Each number is 128 + 32 x the weight over the matrix's rms, rounded and kept within 0 to 255. Layers, rows and columns count from 0. Numbers have three digits each.

# down: layer 13 MLP down (transposed), 512x128, rms 0.353, rows 415-431, columns 0-127
# gate: layer 13 MLP gate, 512x128, rms 0.246, rows 416-431, columns 0-127
# up: layer 13 MLP up, 512x128, rms 0.228, rows 416-431, columns 0-127
down415:174153083136167108132128105136112131101101155107166089140191093145085177173119088102060173102112156175156104136100097133109182077180127135126202166124119138118151131112160123128088124140148155082103093148132082121160104098193150156115072127163063160095161094142111153138113154142117125124066120150128133083074143120065131101154161118144104136114142134133123103152118108118143106141049
gate416:156098096129167102114099147151124145147127116073097098172113090151117088043161101159099158125117196087102186077101143122103146150175070113077100165128143082069145176110139104136120121072087174171135163089163167115121135084163159100169130102117120110155122116147169069073121142089176154159125126119178193132142119066055160128117090135113109229123170136112075131155196114114196110093154
up416:104159137088126111119079151091170123106075145088107151105178156155129230100143137156111136094128124132182131113165119178098133119080101129107095105106154131188131151148071177131151159148177170153064108118128131124147130080120164179124088113081096129171157099098096132106132102124135127153167108118136196183123131056130078155102171144108119115066120160094165113159171088142142124126129
down416:071111147064045149075168149104136122150115138106129168174103151158117147133124106104100102125139121138196197149096130116118162102163078158135162130152119113087156134144167135134104096139112136172212129121135123131126134145157151078165087121131174147087158128089124172161113130133072059081098169201167089140147119142146154148124081069145080093162146086139149144166084092179107092125089
gate417:133086133150028106146136142147116098130113100099128123173203162156097109134160049152116147152131146127150108143129127162152069180083111124118110138094039134116156071141164132161131220080151100129150165065121169063117122120111115110132107072106173129156134106142114067127105061153129141151085133049139104163180114132154190090137127129176075116156102169093148126107118118099109119158081
up417:118031103156098114115160160180165058137106137084061118160122144113077067119108155099129094137146174150139172180081194166183063162137144155096105131147101137133094130176168123147143115163134102158133134063205128154126112101156151155131107145110157133108138128151186151149193077103144085150131145140148109114118169101131183092148140098117159187128158135113142129110076121128096169108126
down417:075164130110110115130099052097074135128193160112095129139114109142173134111176134136125100177098140096132141095149144119101184075137128154146107123159084118097143179103122097131120077146121105111147146084170148079094123083166160150099155153080131144050226115128147148126139114187117175134118093181111110078096116200111104182115211142104168110112198134119091123143102130112061162115125
gate418:163129105146125130092111082185158106202077107106093120079142184159163128099192127144146089173077099144131132178059099125105062138143103142164148162128133100190135109136135149146228093087129142100099133135128157140128098155129137139096101128129125093096146145143117160118119185123095129132151122133106084095129119126139059114145151122086137124177129125158130198088110109078046131159121
up418:147145155131199148125084108169079108072073151091072143152170170128157124069191113152151153151121111115128135145040117116110130126087110117159118160112131094119097078145147180107164113165143109119085166091145131109134111148117144108161136083162135052136192098083151104104100091192214107115088109095192138100158102164099147128141117159137115091124162120082117148113123121145055171088110
down418:176202156131173095135138143179103113140110110113137138130095139104195101078136109156135096166079125184135155168089144083095161134059154112171208153174100093099168100119072160132125113098083073049103167149116180060136154075121156126134123125171125079078126113130140143148097147170110123085120112105145118082122108160174075150098170123147112096092159143091115158128111136156068153158143
gate419:119121136121149095095153141149099164160114107187162082131168122223146183150124154099122119137098121118147087086145114170110037158143157154104088167146169039102137120122077126103146109108081194146134111111189154109111089165153170158101085145112115130125082094162185067108137113186120109135113098112114103127118132167146157117179201137065091124166065067127136143111079092178153138143139
up419:149103152151079102055107142156110164125122140146124137160106194130094159100188149095106115160145148140160147142103140143151109134059089142113096111147054104137139128163128103093182190137114099181078112129191108175112132089116110150143192076093153179146100099120137085138162124130177110181148092109172133080101177113135187124090139100130175151162156121141151133032149134175093140091153
down419:124142141091158087072130148101132148108126149092132122039191135188143148130144146140118145123134063100209117200119101149161117140152112110104124142079099152072104110131132083064090110175134184145177135127116132148161124113116146164127119118133092165129126089146109140066118120165147114099177163045152153179107129104176183133075167112167157160142135116117111149082115135189127137093088
gate420:085112097217090134156126119149142151110104159161111160093154147068087134150150101113119182116128151142075174163117110123147065142123075144123101084074141054093109127126026160153144110183128122110149135099092158122125133108158124117105113123108142130141121168139166159153111133129108063116098156182185163175173162124176136116101113099141117144097097074103169156184130129097133126142153
up420:067160147148121147180182129136106201087157031073095135192137152115138114075100179126081139159131138087120144159094100133121133119128142152091085158157165094164182107116092118087131164128132146120156141120160168140117108103104182085154147057132124115101127102135150155176101182065191134182119130126109178141108171095134110128119133091145115092164129137122137073137176148168150132112120
down420:123147153115183097186120184105147108120080104170171166126160130142159051141159090129219081145150130133162172126102181110106103148206159141095143115093114121071099145124124118201129149120160110126095162135126070139177152113145099126109198108118188155133131103174107083121138112115121173132155099112162143053160118174145140117096110113164153159141067091132157095126125142114149058118141
gate421:099108113135112143121129146114111158152171121110146115137132124128136097067092089087172108107153140212130175147163129110152116152091154087120159143140179113167116126131131088155146080105103086116132115110133103157087143123169141074193131098143086124126125125128119186119093167138139100131160074119125069125140105137190149149166107168155146155106151128110168126124088114107122099099088
up421:141086096150073136091107142089168116166089122065156109116150043149140106115088109159103116174096116099078099147120122129121096105136157131084165111118115113147104109100169130150119094139141168092130126146096156108122163130118081159124125119120115091143077147105128119125152083165146168163164136150114150185142057111060171085208120138185164097204123131166093125113137171158139124152123
down421:097099126095106133127164113123136169084107160092120105136174075118133146115107082090096119186073172088133169111127161156109128099181133104159141126144133116081145134045129143175128165122145145171125128147054170098092079132205146133162114156095125072146092167131156185099129119119146090123065067144112090121150112106087142131105145128145154099149089152119131063152127094144145146171109
gate422:168122160110118111137082184145158118126097107135089124139146138114176129132122153164131139105159150140129094118104133148143143139125138157138124142099123133152132134163134093116114140151121110155111166129084108068155109091141149124080080138084151141103186151160121185094131171132122162096165158112145175192165163131117141115118092136103138160108141143115099188138152104164093133154123
up422:108101134149093106152149075071173110169146103162141126135162133148114121063182109148108122139105111143147140123150128121119108138182132116079125171135154150081084130122137175152175161151112121091115066137153059142096151153157112089127125138137121115138132123095117148168160153118202085124128086216126109106091184162073178149119166141121121152044147126079153135126150092113109091152081
down422:118188141135094190124146155054145130129135127162118082124141159097181120000126079104147167164085133093141092121168209131116098138129098104121108128153088147137182133130139127129130136083120168176141149123101056183129134121157102096059123149081164099102136104159210102164155112113115119177088115091130113159084134105107127128112077105128084144174130090143082113128102118154137141088165
gate423:124156133129113066147134076087095130104150112127104141156096114156118107116164136095167174136146121106158126157127082130113138141170110084128101141112075119149065176114133165150139178106128061094122155152068162142123060102187164182130078166122110129147158126157067158138188162161106132103059090166136105156146127118108092102123114113086182125142143155161110121199129099107118138145123
up423:176145166079130096080107133132136098231102138155120093180096144080159133101135162120157098145094133168139179183134118103160110172146219176129114203076131128075127128151118112129081095080141134153044077116119140160124135145164107126115098082096124097064105160131142070099162140134167096139090182137096141162116124136125134094137134125116097060156095158157089122179106126121158166109147
down423:131164124170097112115173098173113152119119166195115150143155153155117143006135168118130056159145133102142118174128166100067189157183138119077157153109195085106156170146167175141143121107132161130103123068122198137183189155158190140099176139104150139111118135141144150124092125085137154179139125096140154129132149156048163118162095118128046120146148169142127159092078123095076170115123
gate424:096152084123132117130102125123165144095224104116120154144093078049202178076145101153095159098111132100137156132152102150119131120113135161113092100095147101112180165160152086164144178060168135114134116099113136133102101092105113111141149105124147144187112128115129133163138118124155111106128103168089105094178140145091145157105133073116194047115107134194086162136144119125124166121118
up424:097193165127123062177154156134113125114141114129133157116088113118150143106128073156079097113068127102129141189116122145182127153133089114199115136111169090139150129112198076167091135116070133095133144139128104101151145112158140095084156103150085122140086080154143121128083145104175136112055150141175134102101125098157152134107120100171202116189124109094127128120082099173117097139109
down424:090097135174067140188109150162151113176123113141134078105090145062135111048112108138149142129077147184118176155095113101147144111161179100108103127117170187133122165098148114102119156160097178046102089148174100120127051087076116121135156091111089085130162088150123156160104136142150134123167134114131082172097196113129126127140103172115141130124153105168085138149135116097147127128138
gate425:140153131136197131099106151142135136135146098110100103156198136151123106083134134088179104151114142113176101138143117125146111132134079124112152095090165149132054147118148162131134108089090143090155145102131097149140126126089075107139158139128117140144125135111150117158167102103071106175085139125088117147146114121145063160134114114105121106188126093107125138096114123148090153111074
up425:146144178141112147109087161128117145063157091104136102097160077190118157164127158105120145140071107156140123188137166125171158159071151153125160072102109133140103155131148097162150120104171104116117194134174104136106130126100095189113136104122131091098104103156105152125120113098115153153075146116123084105086150123155132134171074068102131124141139099115150137127152095136096080146108
down425:121083128033091162175077128150172077134160099122109180154108122189132055145123115145102114122123119080134145140154147128159129108126131101114143129117147142127139094124132149097130149143173136161136128109116101155097200144168186185105068127156132111131132147103105158141112110147162194129100143118140099118135081110113118153128162102118169184098109122129170131160123183147099103121155
gate426:061094136181137071176114110153100150168121095077091148077122169089105101084130078100160122131172090135126078116075159139104040183181227125158093140120121110133124148071130137111178114118121084140136213141191108116125104138160103168144140148132097051119131130118093109155154135110143152115096102119102123134117104105161046148141126069189072099129075147108093082164147133085148150149125
up426:154123097167131139147129085123059116135103129113135130193065179127192170140095115148122139096140129156129051073147133125136089130121120187117103153137154144070158066092109117129126138099082130138104122101137148105108131130074122128180172085058119164126156099156129143133164149118169192143129138101106118128064151141132157128094146118182124104125138098114213163157111163107134081154138
down426:106124170160149169117164117182156120123117115086132116126108108139110100062078094100111174181223080143115075143111137115114145135126159105138112097155126129129145119153106105115088138136083047129115138114150132071106132135155104176167079138090107148108101128161155163119140173079136097114059104094135129143109111170052141145122152132211142071086073094158170182144104158113097116141122
gate427:118109102185146107163206188131077147115036082119088141143120113135201116136080158158141130174086108135128170132115171093082164139186087153106148161156121140121164191149120131172098153139134164117150082157118105113130140168119094098116133173142129082135117114121100185143138122158218180117106092100081158187125077102097099131059113179119123111145103154084165152132143139145100159151111
up427:188120158134121115118114149096130135137134141154156128079162132167105099135076122175117103105105169096118089154056154154135122148156137120098138091124108090172069088184118122110108093187139144125125083127155082137175139111143128104120145120176158167164123171180201179162124136108106127117113114134129136092175134187166093176121137114114142153091145092098114204158103167117136142208120
down427:147161141142180115147199130124149084130076119089167132107163165124215150006143078077155178093184139116203155136146113130098181116185142114105108141143109105139108111099128124135082130154123130098146118132156150112157081127072078090157123105144126146155118111161166104167170152147124180122122161092103145127107139124149123114118107062138122124146095111080108170160138112082163121170091
gate428:088131203150097220148107048165157118121120106115069133153128129074195145154210151084132110140082134100133082145117117113159168157156173163117179130148092172108104190143100136128094154087065074141073143109123161148117152090116162152082144093119142107189102136106125102158178122150054123160133119122159103114161127156138144125093077172087107146174110116142075098154125095111152073101143
up428:157126111100124103113142167108170144084110108115119182169106162163137095128110093160139077051143156144096149157131137125145151098123115090156142130157150110123081124137167086049159135119125161165123064106129143133130148107116115162131121188123139203200153108155107086086143146094166084175154186125088114060094137100090192128089102151124171157117102114109147168163223123075131158098122
down428:115145137061067054151080131088113173077123153115128138165132044182098136111172103130121156130154152132120120063136136185150064150104156102151103108112098151151149145089132170154152127109115134099097062091086109113114171181198010071151146125094073173145154176128138191157127153122199138094124156156106122162112104128082107116121143155155101145104159139104144107164152113162154116125143
gate429:128083122176133105132164157099179099209160074134139141162111138153190148113135154086142170144132132085124097108175145193092131091120126096157104159104111086096088116111098112109132123126089156084137163134133122077178143103151146092139138126122149162177165079111125191148163149079147112123094101129201136175147101087104110080110161125171098160129098140099120172141180144128134189129201
up429:116092154109178121177115158128172120161114108089091147164178094159168194082151106122137158106118075139084132170185158158121180097103097155130096231101103110101110102171146190176125134124104069140163154168141120117123148206081112084155139102134110173107145108126063145154129166092159045179107098122081127135174079122144133081097132125108110177135082188138073150122178158111140152070131
down429:122120125132136158157038130108113152095153091128114116131097176110122077083131121107139115147129087127086107108108125119097146093086099128155112115147079098165162054104173123096143097119133108153104089219156182166204085075100097133171128146160157075189062142139117143214131082186151153095148149162125105131136155115101101115127140121172120157087155084096155116079121150047164197126149
gate430:095095145138124129122144099067114128131108131129025122151141148116137119052158121169113104163121181091145115104165160197047141152145154143059087178108157125153092161138155158135077079147159106132111107171073109126123099170092091164141144106123126152159132141181086110092177110031098165153092133224241100077107134112172134120157093145112113095121151168060130112114183107134072134117105
up430:156168081134128162161125172166167091121058147102189141152142128092139136159090096098131087121065134163115151115125143152118138134149074137088157153122157096214112132103161119132052158085088157072145069141105121112114107133197148067116091087117146148184125180119145130056116151147127105122194143135158117079122106203149113137116178184108157147070087165143093078134128141134073105125157
down430:170093114150195141113093016098152135157067134101134117138130138116117155153149138211140146164117167076105168148154164181130099168128160084133146137114075069095129150094221129145118140088145149125159173143124103137112089123152080120133184133116072130120138134153149134142132145104142128184125049125122110150117098086147145121164130146100107159171146196100129086147159102169139149137090
gate431:089117160152115096143127138153075082185072153139087133127178121188118101156124123139159160169111178133138134126164164190146151095130139097119117157135104207107148124107179130098150099121151123130161150143148108069088114152132117128107116151080127074177171143108073127156108135210076126097165143105117110180120162116136097091140085154086177146148165112162107112120167123150118131176151
up431:149098141121130123174076217109118117143151169121072142136132154154148150233116141148137115141164190119156088159158192144079132105112134146141155079182128131137130158136130104151179168114150058126089175153099141084135113093182133107151091110139122109149129126126158211164097120169108177093152145129101161134127096136128108155127096143147157121145143156229144135136133129142158126118153
down431:157128219137131144188150141147199159109160106101143046122106120068098148138140119181196131104104124103156123165114145131120137134097095112160046121073162116153146117118147137154136127173082109094148152095135084113149034113096127135135141164088099135113075152098115183103106097113175153134178098102109135134126118138134152149126139123140094131130086154145161182175136144086155143157103